config = dict(
    d_model=160,
    d_mlp=640,
    vocab_size=8192,
    bias='all',
    seq_len=512,
)
Each number is 500 + 40 x the weight over its row's rms, rounded and kept within 0 to 999. Layers, rows and columns count from 0. Numbers have three digits each. The size before them is the row's rms in percent of the matrix's.

# k: layer 9 attention key, 160x160, rms 0.0997, rows 109-158, columns 0-79
# q: layer 9 attention query, 160x160, rms 0.107, rows 110-158, columns 0-79
# v: layer 9 attention value, 160x160, rms 0.126, rows 96-127, columns 0-79
# o: layer 9 attention output (transposed), 160x160, rms 0.153, rows 96-127, columns 0-79
k109 117:485526424449496539456585515506465551485500420516501521525530560610455493460518505474422590541500493468488454504496555510552501491511539494508529393511538547494522520484535536508444427469453528535461410530482521535498496528481517536530538522
q110 123:498476504505500479488537478416506531506457571448503409439488562536437416484576467474489521521534594478489427487529481483445498517520487504536456548503511489446496492497496486502529433474419580579463528549519570517492465502478502476507561554
k110 101:514510506448554447531442492507447566532528500524498449484543486517540467543496479490473548563533474505525422490527546464525510484441481501505510593569476482510523459518465452506460530509442577509480560550482533433505518515481544507470555551
q111 105:466610527545534484391502499463510427492480476483558538529455496535568495445480523536489512535515510501575459560463488481492529526424433543487526519569502496456520489515516452555456538475558549482376504543471527482434497516402510529543474510
k111 111:518477482530508507487505508445468472463458411483542475482562538495481510498481521590469515475571523512524524546416481561459441559474491515516491564477516576478511476516595559494475544472562529455419422483527538470516531524477459463539461508
q112 121:510529476537556560514575556490504521521439539500505434501508501467486538491516492489489477512420468626467514455437560555508423448438558513447419482522476437506461508479489500514602482521492484448448569528560450483483499463485450520535485471
k112 120:481482505547537537519477508477483553454529565461487433570448557536543463457560467498531476556556503578498496493464498529482411464494488520524488426566487514540555503498486508494520422465452462482465459472525490505534463530482451482428453507
q113 120:511510526486524535571424515569531433506559433541519596454517501502477530544478551513525557544524503475586493477511518465474479495426579376452485494483477523451475486468483522547587480548496534431461481447530510474584454578508499479526450523
k113 120:521467478523512541520509469495507483465516556503522553474479539602432509470493444537521529536522500561495499442494481534516497593607504418490476574464547504469405500494500450543475511540558541494443522525535494500619477533467426459453409523
q114 135:532508451518563474442521476531480536599529472518523470506421489475505488599597524492523487540546586402395481492447535568503456543453484509546396443503498479466544463503493475490451499521459490479456539494539544507515489525478508428460476566
k114 132:495521445433527552460501431518397515486533493565482510470481411501507470400558521545520487424551462416464472542603510523542452506544458494481483488476478508454521545458540454526495500512605477545543565459543472481577503511586454458466475527
q115 120:570556490479448544503382537468467496470475455445438526503477537418525594451451452488522537526501498480447439491457535547492521521465518413509496496487524437550504555531436481528466569549509572527458526519488489506409548487520511506517492517
k115 114:515493490466438534497544546511575493484482503510546463451522487429462500495541397408427461495606507493503444499516542520499555505451477493491531486469500432504470559511389498467550515496516500541474553482537565454528486523479522508533477477
q116 128:586568589478532440533506467592515512516488479467449519491451479555560533498523448519452511455521443536570457534534420476468449493430571581497479494477502525487560486566513448482461532541446471528511508489467519519456501438457443489504510560
k116 122:577481456482489519494542510489529503505590498558564493498447478485514551502507464548478459455500408513484491510486473487511462520517487555398431507482480485482505523588528501452468541571495561525434404478570483531508521499496489492604548545
q117 115:455505517549524465459405544461484467482553545466519492472437510511430581474497503495520546530504511513521441565561496478445480515467522519449454444450539410488462478511518501414525560497459576505569465525508481518411484540464463504513488520
k117 114:464548521487582451526475535562485501487560509471491478538479530551530524529512535425499507492482467530472485499483555495428480495535474450514490484448479477501447527488516470461479491544506594508506455469589504495506453464430507619488495492
q118 116:533556437551520500546479509538419395478508535432505482515477491523555490522486482565481471536458444477474562473513517509549464480474492548516529505535473489479522544551516543534512495490503507614422592543526497410527554434468514430421470521
k118 113:505432517492446470508418619569448522506493448456532512555524488494534551543477483528464514478528526496508549456524424517534514507456477562507504428468494462481524541575505502462589522482488537543412470520509530507505470560493535413427472486
q119 126:515495531511441534439487489489473554479439514601451470493477482470501453474523493461475543515539425530490541492469538531559524486519546556403472551507497499456470537485440473430488530494494528558459508458477518503473565606482533505532490485
k119 126:449545503543503517449514488529545443537423494450502398423476506452471481447553550540539496507503508565505477541548574512471576415443521512531511405488481551451513504501523439499484520510467522558517493483537469462412565540495524502518496462
q120 114:445513563565488489465513420457459462408499488528499533529392477554576447542511463448537447484468516486524439595500517528541473480515493426542503458451596487466592419474495462521499466533499553520474467496530587508574543555493502571529451506
k120 116:496481523578415446464502434509457501526439446551473510518544466554540489553476484495429537449422485556489487550460566529481467546497489455511536491453505502490501499541537511525500458513625581491510460487494564442552616514411490463513482530
q121 121:499442557459526469443523508566538518534517491443478533560492477460469498468474448487579490444518491491558514458575452580413516513500476454487561501514561525469527535537456484540449436537480498454455517446434485494524468452533534486585520508
k121 120:496466404520457441465478475484551459508490470557552471497507497526428528500507485454521467451492449481542525493522555567517470505469502496469499505577514439524446515513488556501439500508454484504494532521475523521526531541419481448563530513
q122 121:443494460491533523483516459496493449456414502451474549429532517561515453540465574511470451533503501456488519507534444497549502462470437573516524472512430534451481463438477454573539558481495518581477494504514508516468430447465532514508405531
k122 115:485421498447512467553469485481455506503436461485447545503542538500580552481518515519494570574520435505482560497519489509454483498518510559535444532537471563508430545522497477480450466556556434453475505582528490420493518498513462456625477513
q123 117:559552567489515559455451523509540521508553496459472481573481481478421536509483487482526546514458562490483469529487542537438525526393483434496539508444544529503492551445490441450524576531483497504556511454482428477503533509475444538462465481
k123 116:506521494551532620463446511494621435505529589466505487546506517476447563535505486510518533492469508469552525502493478566466404519492427566478517523448440475523507535479493471493569503444527560557484448502529465503533478478557501546524460523
q124 102:450503453504478509432558523450564451478574505513533455528498490514498448538450505528476521545463461466565495533506449498475503502459505484498570540538501495556554535459511459516480497465491498538555520582522464539503446562530491529504538385
k124 092:508471549579519468517506494508471494505486519474490481523576506547448508543493539527514500470518487476507532490502448514418461501462501478529504568457477525490534506502505516507520491413427487493514460519483526573445488459548504493535510511
q125 102:570530588496449451543486502524437463563444493436431523491532493493482554492462494503465418477511517507488532532519426458451527514515522555550566450497441486466508469488533592411472440499481540481438542446453496516469481507447481510545481529
k125 105:470510474497399454497511540480465491539525492469487496458402549419559548504438574484471412500438490486521543458485451489497501510524537559483482550457495403515461497479467566470493501571531549486478498562558468460520493495456530505489508490
q126 113:469505542527461544498497541532506481502532429560479469507446468479496488539482491483502566518498511461537498468543530474488479430499550512477478490445521454501518472501549483462505489507508504465444538493551454578488529505495447498574547502
k126 114:473474492554425500500560493525467434465533515431436433455451456482479469567497556572478470577574433516443513494499449538473478518476515455487459490494502506514512486514492491503478458455464491610469524450513511555505498482480463446543428499
q127 112:500442501448528531496476494481549506476509553460516524528524514530500518501499538564472523475599457487507543566498426476575495453468528501488469485469570465517515581478536471506535483481491525456512560424483540488544518541528465508560542462
k127 118:564540548470514460505523548468560453535458544475545491527518443549465528500578478436494471491556504477435514479432473516495512485509569533492418556501547472498438507592547466507484525517510523458556463469517464493497529510483519548581600435
v96 108:488446577503460446527494531493521425531540516441537457492543482519517526410529518554513401502535496549516500554481521441454521477454513493491479481501505499541562472540530504569434503493514484503486529492490489415529508499487537461575476539
o96 109:509480465486532503475528470489506471462515499520468492540516451502556547585535471482467518503515530535466512421474499497450511466511483449519450518564572492530503533474503572518547559482439525491441487495562485580533441515516482458459493554
v97 100:432518542446590480527524498424479501461505429498502484504532480511521492482537533485525521517543430538525551557493458503468506540464455521507560484461463428475478460490487468534526546553480524493530533505412571522489495579529493531492499529
o97 105:467508516414429548497442455499519540526485439522448451571524518524490481511532455450500454482566539472532521521527545494508481582474567516519544500520507447520478432513449604520509468530505591467509542560481421443504538560524443470541462523
v98 104:453384448497555505482586597522530570442432523502461537496559499481496510468437507431461433495465509477511513516540479449559492550464463479554489523432572539455484550479470499489532535425554529517545516538528476520499461516528502451514518433
o98 109:556450515521546482545541494475516517468471501528451530455477504488528504486463530504573546469518458463538492502469452546493437444516537574536518499432507505500469547482388529480505439556516585518499512509550535491485488521458503472506512485
v99 115:552538523502531558481532506591479464505498475571494521501538524516475544468460452436494516483452483496473503471487471445485550420542474551551564533519466434473522654495480495510536514494480501445528448424510476507524472465514442497544440545
o99 116:525465527433510462495452494469434421490536423591581476541456521451521506521512474513547545535501516515468480471544480452476511456509456526508595511523554506457490512495476514488495513441501543445443486446535506534449477515521548475489447486
v100 096:534486474557525468526481500498458449515540470451532529451505502568567509460448567529541454547532411504427489527532477552516433495459521471484508499482471502566471501517431579538462515481450566517526517420566509479487581514545455535472520450
o100 103:502556440516466499458538489538530484460456459482497540480623522508517502515445464528447530522490480556444505522583519615537483553477556458458547528482496449543496483504486480491489463455439508465490503489553433447448498480568472492492517452
v101 104:538500425517459487528436556494562498483501484573450494511513515500505375488558537548473500517490490483532482451498491491425567534477502527495455512504514550524585496566543522579582426498537544497554604517437500522538508501514564491511478523
o101 118:519455547531452477413537528533540503514519546503436489568515430497468523480474534559505492528499498513558439502430491491450564455496499459449435483475555537543524498520585489613506535497558507499562593492428459510494435478489548453476486481
v102 100:470384494514455542495457519495498491462519496532473482445450539516534505439571550545487531488429487465464415462459518589517456499520550482516480461536447470570490479571565583475461493517511511507508530449482462596507482545507547466520525531
o102 108:566449538515471555475453486476552573457442490472487525506479509510511563486537532466458486539526529518479490510521570549536483527524556422481484541431485576571484552473585470434555516456528487534455479502472515471464491480537560421460483534
v103 112:538574463499499497533427491493494567496510565532461504500473535519526535478509428518514485453436514494510478477501516540513493543556462483467430470443522512464467524512468407423520487450481541499492482470514433629446540515510668488511529504
o103 107:442480531525421533570525492571438509490500496518495470411447461557460452474534520509532559445503481477512564524509446562574584420515493441440430474509467521476424458557551433471532407514553511474485538461540498494488554477476567498571470563
v104 095:518456511505466463525479524445453493460580486511491482561573521507578545405460479531471557526516588502485437480456517487509480509497531485484517463484505492506510492485532452465529581492517518494519598471559407490539518529479462516492487489
o104 098:472525536505471459513427554481538502542604476577527478542544438478485469536472506457430538510529525532489532426496521514496448449542572441525466540440505539469492612533523521454497490584462463492547475434554514505477510562498466469491492492
v105 105:553578465497506499498532472417608455413482503491478518534570498459468488528515476526456467483492524537424461472489524531497469512477504446508500533469488539489542457462500616571499539530472501548509507425508538499551427501522457513510512421
o105 107:482501491474439522524512430476544450425487530412467556501486535528521447513477528526439602478510520488557462513544512433493513479436528537460504469500529526445504478461501543539516565507426546522532477496491488457567401476432535503543464405
v106 108:468519519480444554490595548518504424435520457480428537559491529476519495555528481533531484501506455522521548482521504520484538507542477540528449530501499538418546473559497462502555464448543516495471481476464526560509469606510505502487507434
o106 115:475455543479520531527533487512478488510561502487500496548483534512446442436532483575519497486449526495493502552532462554590540527453503508563446462519562510483533455411504468490487554474458511448553519498479451493497490582493494509494545425
v107 099:518562516520507496473542566457499528549492497579511497530463482501501513493505548507533531460518438496523547533504480476495536486450499477501457466555439486505454558484436443516509505470545521462513509584525571425480523382481516473519444553
o107 097:503522445521485517478506436514493498510557504559587511491449435442506453489494459529594516414453435495506522562448519525417469451475501485530544497495527490507489503508547503566461521435547481442518551467453522535435567482529465477502556497
v108 104:512538465506491561523522466495455455506478479504427448483504515523483409568458497464493428464528504551450514428513477509509431435519475488475539473527451502509552524465526466555561530499521496476523477512497548499526432461523640482534546544
o108 097:510497493457581520548537439517498480505414507458492510536493517535500398474465456505490496603508517509488543478512482473499509518476500519543509498549475515519479510586552525491518484497553512551513474564545452519589406472472534548461347525
v109 103:507488528474453561550567471519550575565514599497514473517515470496543518421535519511491568477495513495492498469449462476417564458458515460496514495429545502517465513440540501455522453528490413518517492563520577489541484500455536518502477498
o109 106:537507516563483475460483528536490537503490525481419517486437455469475431533520572489513552481538515418516428508419545467449512497514467540588504478507492554540475591497474544406502493491491488471458502507433518511575454482505496515535499541
v110 103:594555458482490492512519548507483585544517500515501449461452514465482552582470503505507498529544466516479476494492481450462497429493544516450542453496442580443481479508462460504481556533484459515482572557506495432506484445485557502476489495
o110 101:507546493464491485528490495510466551512596511484544514520467485525451448571481608505550504454579473473464504422451559582518495424517517542512514488490527489473524527467553473547477580549555499509561483471482511431480570464469471470511483453
v111 103:522473407428490468540536445472478541518490570520448554482448511538543523475462474439520488531505499488480446539466484524521470522476476439575495464537484522558601520533592368455596495479521527471456450446516486495516454476495493464467456483
o111 109:426453538495554493542479521566493500454559490470464534432526458499498552484444523510485551526569526461489520569456533532461451502485515447463492514426500517466502542560490387447493532511560508517511577487505451533479444475471503566530439476
v112 103:429509528500556513588532460481471513473528478544401499481494512476459571549531498490510508489532494538438455477464544493432577511534533464466510490494506533502457545552538471479538511519530490479545461450449462566558498549553484451540494479
o112 107:454479508500506488590454460456548502480461440547435449449513525540468497505563495473514486560538508431522550479553455477423536490499498513425546513577466522523494618523568466511472496549512498508587471532464469509461442570512492457487502492
v113 106:491573462528440504608448516586460511483499504500489433565477499481574490428535451482481552508510505501507462461498547507584506447490507489543509500472422537534499433513480517460520461524545428534452526451596476527516464409497458491500527531
o113 106:547512515549484405552530517560503516528466579479509501518534517458531511494456528468496550549516479468515512553418571545522512518461532492500502495533437519444500524524617478417519500534554482488553490457586461504457509482460473467477495464
v114 105:544580504480426483440452523437488429517520453504540514580468491490447487507478495448537405540528505445492503507474484568472601493478472468425534527562483596507518510451469495491519469521494517482483515542562513438511470544489439525461459458
o114 110:467551446479529429474480494492486507553494508476544444485529522481460502524478556502455501575476517494534455492454441536520458493486419558478484488517494474476524473431478509521422474431475498490529487530578511447485525554581430545534514419
v115 103:510488535478487476504463512453597512529482515534500418492548469451567448527477529442490545498527462531542535516526444537556501475622560483521528481467472497479519500427441452575445543488473515474486516473479519480532578465505457506550521493
o115 104:554535482458543506516556521506556525555501462522498481580446485543515513511498484505505459460481547524471418515513465415591489460518481486515555566516550436469461471490513537465539538481469519555521530519473413498540547439447407491565451477
v116 102:509439536454540461482572529592479529431494558490478489474534480488543561484525508530495495483485610511500503539536516476449449512503465462562467492478515538496497492473473443467604507514523494570515490614501532572466514553482526504513512551
o116 112:557504551498451540543559528496484532514587516497533501486516469520449459510485542554520473454445500513502485502535515559460412488493476446515447457490587434524486582486467469399530518576499499449484493526505516526555485559456507467450496485
v117 109:360506522527450480505501526527522419472541591482488506496546497495510497529480559478512528545409403504530479512511431511535437537471509567503418473533470504476446479501502462494465496452450477535516536508484530473516456576469500483529529453
o117 113:486530568527510511494459487496531524465545511543561538496501474543514487486526521527486449544471446531399499542526477510520391502537584528536475482512454477468539398523504455512502509462450497539537499480461558493446498542499467476507591545
v118 107:531457491544502483491454536505508481597488520571469475589505523478497527466514532546485435476472468535484515507502531589531552528454510563507499563532566528485474470471473435490493570494501472561489535509529564460566460477493546499446472469
o118 104:433518520527482528515571413437405484455521488448558549527548521523508532518544538547498519492475446500519462450425532502546438498562455487475480559574523532459483496544562520560497518543393480496511553462460553468501537518502472524496460460
v119 111:498500445496505530537484538589477604465518556450530514494470470505474535563447591547486495480511519520536499555526539488550562529432480507459504546487481504514528523474485555503464575535511501445533526511520452452517500530520467508587479527
o119 106:553472460508423483490487483459558547498494559563467516487512486456485510517473486500487481400485444460506543404464522473570469490486491494510472523452497446513581541517562484568461474559533574459434502469475543460508519502507475573452527543
v120 102:441562471474426523515438454515493569497537515514508486520503511505578450505584540497501556494420487502494477528511445492489546531523498577534483521533461455532494458483434499542518532499453508524466537565473529538550505523497506513518484466
o120 100:515542521511457542467483487495565521502501492512444457482519509528473491480550517487506464489459470538497486459479458464527474519513552510470478544587415526507524415519531473500545483475534470476495488502440461462517531478468506557402492468
v121 108:491499526537513539550391525434503473490528527445534500463520484495502475493446398523510572559523483501525540483501536476551595540553524551504519458445463494471615511463531448507408471489497513481525502529460412473467537509476457489538562415
o121 114:520494547510557498570513558460492460537510560538496524523554496488535527520500439404522449550506485445469492503539491475465507564546536456514525475573527491456520501487533497488539501470437550551415570447511512468526526476463529459604484475
v122 097:550492472539564475464494490537512531511505536496545480480551504531437430508477427495487466548393503452459462504540509533477432437507521555484494466445538556470438460584484532499555513489468473477496504444468448507547613535496496509427481489
o122 099:515532559482490480484465529552506462485487473502524486549529503570382430488459544510510546578467455499420519396486425469590494463535512488457482480434553503544497509635496526471518515580455451488493463452507494473519557503497494509480534444
v123 105:608470496475530479477412467470485430608511423453480479480482499522460464533484515554526454520446515507540470557434490484509520473536494563558494471496448614528576437447507558535545480484531549557550496555493455472475483426500451495524569527
o123 108:559535424491544539541524504546470439587448551520458458506534533533523569557445437514481471551545534525582538536442505477438480460473486394418466483528477489513520477519493541478478544432457511506525497585457489509497537418523526443504469499
v124 106:468463503474492477507490450553528614391461455459522437548481478491487510458514440564490497494550487500578479460476491487456548455513550483420432554520443495558483490463576429503515511540552569525543463490505460548502408471511459516557509457
o124 109:475455545486432440501533532456515558476469539490507486578522439476513500512559483489480473509505445403512472552519547494486448541552468444401507535537488483452539527485521546478518487489594534569559450457578460502557443420456490520514501474
v125 103:547584479476370451463492536558488492510469543560453532437497489477477514462500550545461538557463536508522478453479489562507413473454524509579431502467495451461538486433457529527588552520498461497492430429510485569489525538508526528499569517
o125 112:554543521472467477446478524526490594519468518498535505485430543589574524453465514552430507518547611535522460567450463513509521506477495520509437534459471482501472475425355499417502546502542579493542484448420547439500504511482558482484450487
v126 103:484500504517490460453419442521508497491490496469486465468521510462456472519501501479488494489546467505511547498431506526561481564543511466621571478497439549487482516540516610523482502525536508468512495432538446549473555406528511591412465573
o126 113:536496526536420502521437502498462484490495522375515512500471575483500533543457447497468484492504531525540510487449503448540450456492582531475619516495531515562469519447528519565542538504510476531499572472468460536552564509511408543453502530
v127 100:533488509500431564543544544507501497555505534524492547537534496491457554470443449482527548541503488540522542429556455485489585530512510574447515512434458559483495450522488489509435454503526522468495443419508557470477462490512541536449437525
o127 106:477533565480516466481536472500457524477469516447582485505538541528454475566484450528549461487515498511494497493472531442567538485434512522528463454466549434455499537490509443516512460473496514471472552461513454511493472553561543477525513522
q128 041:504533543492447421532510535477574551468509468549453496483552521535452496438492561525544460504545517478580577477501511518587516521469465519498468443524496552555517550483556484463527498532526410494476469555469572528461483550545537482513514510
k128 050:482458530521540540430503482544497498483518520508518492519524527542456478501513484495477498473440506520500418499460510470515466428478507477540485490509526447574447561473506497430552550411525453470528492511494447537442477496526591445491457494
q129 046:432489432423594498484490488476441429512559519438478515614477488474473393529530506533460545509430472523469451528481527488475406531464534501465566561511510506436480510516432533482477495475554512501532526452497523494538545467438464525537560495
k129 038:463499476555522567511542520522473602463520524584479456559517458439547510366500533454512502510494554498509543525538541500569524411544469473547452508486463539553506477520496541472539525475429495549480437561496458536405488532503569441531428565
q130 082:433514450565590504442493511533417421556543556471508534551408507477490497450476451513515540545467492541465478497511515522451496516468519490450559478502510454419427486498516526530525448569589555519513447400528516428521556473480532509485560474
k130 078:506501504514523509514430522457445437498452481485527520485552465504531497475549494572528485475529510494565474403530391528472546560445480481520519507548485458526528500495514504491569499547533471567460556511438505535566411533491403545495539472
q131 060:590499520423450481528486491508500515469506551461487483529516498488510487570493522511458521437506476477525530529511489505439488485499506564471473514467510528443592534521460503592460582456440529453484583562539474546574506501501439515528480463
k131 052:468514547494564514467516458519498568518470527529501538490480547510450506473484527477479512461478514467513433500467570441539498493508516512524475502445553456563543494498478484507511513452527452518561494517449421497407446486421522449488491511
q132 090:518501491512487487525504501530503473440503489617465529482431479526488474481475477510476476516493554512488511535496512460515502476539523474492523467439483502485586494560480526549470508478448490397438479551528513553531587555544473526428459536
k132 139:506507468453471539458558497564547561519522512482482400544527502543514548567503506430515551562450523476462555580497524525552421473514448490482528495528545537437454550523533498513428530444491494370510487457539450482443583479536496501464485540
q133 122:535473579535436492564542448523539567464472468605448520502459523470505493490433526485472444490508533487495500531438548444530459470536512500481438484433472530518622502559496455553427564467432488421522504594499514559533541572521496538479443529
k133 062:524433515514515546507491501485510479510536448547528475475537540550510585440464560459533548517520580501499545477481529461565548524540475557501524568473494495492464468505497409614482560451514489430441473602522520496489506512476474515454474532
q134 107:517470508518500473484542492466480484515442565432490442469543525550506469480469515514498428476509509514528512496517435428477524491592487555475500478547489511481461505483530586481497361446471537519430530473500559469507450482475531499491523495
k134 096:483524506423483399546475546504389533534475438473450495519504577467566471489460570477516537546442520496523489485458469467500514459503585518537463557543511451514484502511504572480487470500542518419511483529507472451477504440488541472477566518
q135 102:509525506491500501456482480461496477520575457532516436465441503476495480591544504503486509593496550428506444468451498479476514533441544462525496516478532505494511548457528439463529497490435543510443528574532488558528503564491471513492570503
k135 110:530478545483452509483506443520434478500572500509492455432542493480532458565493521542475482506548493487460490435503490521489484544535442478487552603432484519465552524477481426528461483477518514529481596478496491538597507443527533450425498514
q136 109:559517592436512519508505487576535427447516451463498558553517437498529486498474487465531477515526522484541520562493491500558480451459466469518516532535498547489540468514507467569466486502520510521430515434516570454513466491459542534555427509
k136 108:564488474518437517531462539480548484497461458485578535503527487461522569512467550513514498487507468520528578530433445553513460531540541532446419576483488462491481536550506543542507516461598526517440436523543501471506526519529501385598439530
q137 116:495484424520522543538496562556506463506462490516482493471531539441545522502450516483504578520465442568469494365508574573521460488513531435441462506525420493494432580498486568565561464492520512491407528485495474442515462511531503451522468515
k137 115:478413470489469480503505564503514509443468502467499471507466587565473460448542445470505505569566499534489482431556529550511539466452500475518478440521521536509484503486503484533509486463429465469480510492479565516508479550445455478421496517
q138 109:576534497516533580548429497501448464472477497531493480412517495519517545538509545551507461546460485501475556536449506445551477465443529549462450476516494429440478490472486520472599568508526523495467511567555451474423522468432473505531413528
k138 110:493468556497524565555484475516477512470523494410457481463485517442579512468520496520547489528547519552495574466427439467430471552568476500545467470474467521494487538522455456468509500542573477510424499504594456467558433525499452463484386467
q139 112:428427518564484546549515480494503487432473512482535531480556488514490391537530512505504460528492513452502569545540525476519493429579491501489471485466518505503510448492539500525550425487486476523543487518558546539557479473541485479509554500
k139 112:523484588531477486555420497540432579521447490502375577534526437509543465522472526502470573596488494522469524502458489464520463517541555430534512481538477547519543489513443500506501485516454515492525530536404505516488471531484514429462438506
q140 109:505638526549553546468507492458473491480536536475498449585435497501491503484492473509536508500417515470528460461484591522495492522464494486486488472526509494478530522428448520484499546516503452559487536565519462473482584496464481482464479445
k140 118:476492491561496566475481536519482476502478485499459475533552552506485547501505519559477573470482551495552466515530494553468439509482499533548519373479464527511576571467523553488557429457520525590462401521501484492509506495512490459481458514
q141 108:525486540460555453387553477508525553545529511540585507542450498501456462498503572470533530516571496482564462523489494496424534494502528519480442469522528476421527520500412444484480442468443521503436482528504545517490454570481495467566496493
k141 110:486521445491580474507518436525462498494493470544521452425531492533479442418548591529593534415536441520500465507545545492516451487502565438499489520507512522441549517488544500493398519526520522522508498474547469481512529512500472487535539535
q142 099:522525497532432450469468508520416528559447484474457514534473480475548578513504468467491473487465507499433458498480549506495488508532519553566476409476454471492539491534500596455388541515492503545483519513499529527472495439482464415510473593
k142 099:500541482471418489464545536515475541516496445485468528460447488429562529461457563455400427441473435468527483493596552434514555475481502531441497388441461425483531575434526513467490492571534511507545509475503541476506475498489483461450515507
q143 112:515513473511529413524503441529477489548482496440486568488510478524522492563564458553537465458546513447504529507488435549480490550500469492533478526452552573491526479538473486566462476524499509524479484478467596464537502437502504442438531548
k143 103:559480457400456535471457474509490525548521461633543540475555408510463508521525409534443512456542489472490484529499524500574499538522476524458524511533506501489463496539472543491466541550550506509453545518427520483559495553434505462468465503
q144 113:567507468532446522490497458531447586540474475579491465486474487483525408527569485482468508512527442473404566483456568521534530451530522560505453541509446490476494467547472496482481523457497456538491509451539495508530551510506537424473476523
k144 110:479519468470475581452505441522463518516487499467479474443426451420492441416518534576539536509494525469513506542611511464542548422449487498480528450506502539458552494499492408568518541494497479574561547471527449513471536543598489457473467506
q145 108:555535583556479526568431535530521511490556407542500546572470494464484503526533493438546552477447511524519484538452539519445511445448553367431461465463553485484503503548538487457511472551447455417468494457531499509547548554471508504512547473
k145 112:505551479572463581469546491513571493478536543472515510521465493521462429510511488460541463489478489559484467523482472538517460554508507390436483539481513433465521546497418501475534518457499528529488511437527513556583492476445495526444480494
q146 110:492535459542532483473517438529534535488489531429603555487483507564530489466486535486524517577467448469519525496451540547542499511476453497512524450537521520554516546506494470493450530449518479572551545542557587481447498453518519407407499480
k146 113:524496529451510521486516511527462537493453412478644522524594466540522457451514542482502542511501443498472529522483521513481518489535544505497546409509485566473541588481537468509471495502464490511506453491522499529519481546513558497543535472
q147 114:560494568463534502511459474530454521427498550468428410485427541559501485415518415497491521466496451533547471479571445458491479451519542526503513519533520443421524535529479503420590525505484536592562516526473458515442530448454512513568500499
k147 107:494445534499520465524454551533547461526540499493500434526476513483504547522508495529524514491475482536541472495532520457476522513438482486514495477521446476535508541619458460426496541535453558512476456505512494506478578495418543519545531478
q148 113:499481520499410523468428463429484486441480540508543552514551544522462499422531502490541492482537521472468532534480466482520549553577442430478528561494618485527452503491465501457494551470563565567464410496476526453459548574508516520474571492
k148 120:509552555475477530491465477555554512531444437475511464416563514439493478525512538444460518513479580558526458506423546468519600507444491432520580493473553501483503468461452485520503557465529594545482511525477525450452495543439567576470557483
q149 108:492407501503480514426550460513473529445454532563486445456440494515555421579542457514528427508506447467468564495502471547551523487523488509541579524552532491428574480559509463502497481477503495545515530504492489483569529485492565529554475498
k149 100:496469552548476486455430414538522485562447493528497455459511421448540509501476532526547465445444504506540526477526502486466529515458423507484594544473458506459537520550561462512509598489517437491530523504483518488500572545480481434499511521
q150 112:467541430522447507501574507391466560447467524506551427585505521466457426481493489456482499502449532503482491548442600518537493463534451495531438529559500482469491482488494525506526512456501512526519477600585520477488524471471517482529455478
k150 116:457534492551515453574467504477440554463466495468466514514527553465552440536490468542536537476549550507570494575498524459458497447454530471519500471535527527475561450468431510482522508450479495528494526487493571421503521515554528493427452509
q151 102:531512504537497492503474463446521461455523509411490480500537526564515476482521518490439565529526450491496487550491453460503479458503524576449483538521495492515482585525528522475489549475433494584564465520510558466497529530493489489443542492
k151 100:574527514477492461508453587473572478523512467455521524541531512523528499536552508467468544502512491505441513505469495492477529434461524547490465544446476512481572534581503450517531560527463585479489444477539514529456478436583555553516596525
q152 108:543391516484514525496491488514522544490505535441473451521473539428470483550546523461543442537494570474361487503443569526528528539494524424530438476510527472514482566457460495523549432525414531461498541452481531462557481559542538553478455497
k152 113:496533531476573527506442492475513530502482568525516512538476485511539460452531449396543512437476483498488467509562524508536515478506489560538507543493456402503497538474428447490553452518569487492532580513516488402542487474588523531438514484
q153 112:444457530448475518476518492509472520433489546546517531529518439522523511541495534523477463540537404550560540553424501509623490469527576549469473518466546486516516554495521490480524468501483494479468548510529605478512539549497467584535502422
k153 113:513548528554475451497527542535511488498406530475555483502538452540507502551529533551510443452532472626437515519448472532457540499537566538528503443445544529480488525548558524464492485555490530494506457480531468476449557496448534471511534425
q154 110:522501477483471475580500455552467447472601464510503526597508481508491479471417491543554478471497485445525543529504482371541518495570449449542487521544508543528534510508518542527498427451541509482532487547534509479577524539565531473458475468
k154 101:517490523492483478546511537530435507525477478511520552548558511512458487543441484525579518475452557423508511503485396454550553490532560466497464520465531402491480465560479561527520482487550509533502517542503510533508488486554531476471513474
q155 101:556551576532529499534515458545463515504472528515479495479433498590479490475589489479484495541554564496534458482520488466511461510462583531520400485472492490487510473494493484484541421579457528471396546437550571473487521492502470488508546543
k155 089:500516457516504502454503464529433534499521516527498450497488451559506491495501473558447520543543452597436442532467510519564492518551507514514505456533474484531529477587508502460451489514520607537467472532560458447542541570511522468491472502
q156 107:498559520491462489476474489470456471430437471481433529455418532503590488474427507507494512486503499487523422518496466487484485489471531480541517484536522463494557503529433465566451517518522496566429515541465527514484504499516547560558484548
k156 108:496449497504448471486568474490500464461436419561530459435520509470498498501442445484443483488535503499491457522509554522499544527449514455539524538454512488524530540579487565500503503501559427467505527509488569470499594478458460442596516555
q157 111:492490469507498524415439588448492496479536529495497455531452464405450521501425405517525516526543468468458546522552535548502511486522509505467485487471553421546507536557506466496451520506524543474514532472512469538456553492548481504595525512
k157 113:459546497520495455503498564517481449516466517438492405493520430474478554578494495444487457495592467471483537541495543517437543453445480536490479485485494452523464483518476461505525485462435501538491541440531522534444478551497504521504468467
q158 110:572510543485451479521609500569529544513431540483514437525538476455488515422454424478490455481415437607523557474448475530442491537537526551469556566557506507563507542533480517490465443517491451479490552533455489466478485475545505515482546455
k158 113:541461530564462509506495524473550519493554505489588440528476538442491462525473493478527410483458506548520527481446463477509492476473490556493540454557444440526620444491458569513542486503379488473498514479487489580463432522521553471457543480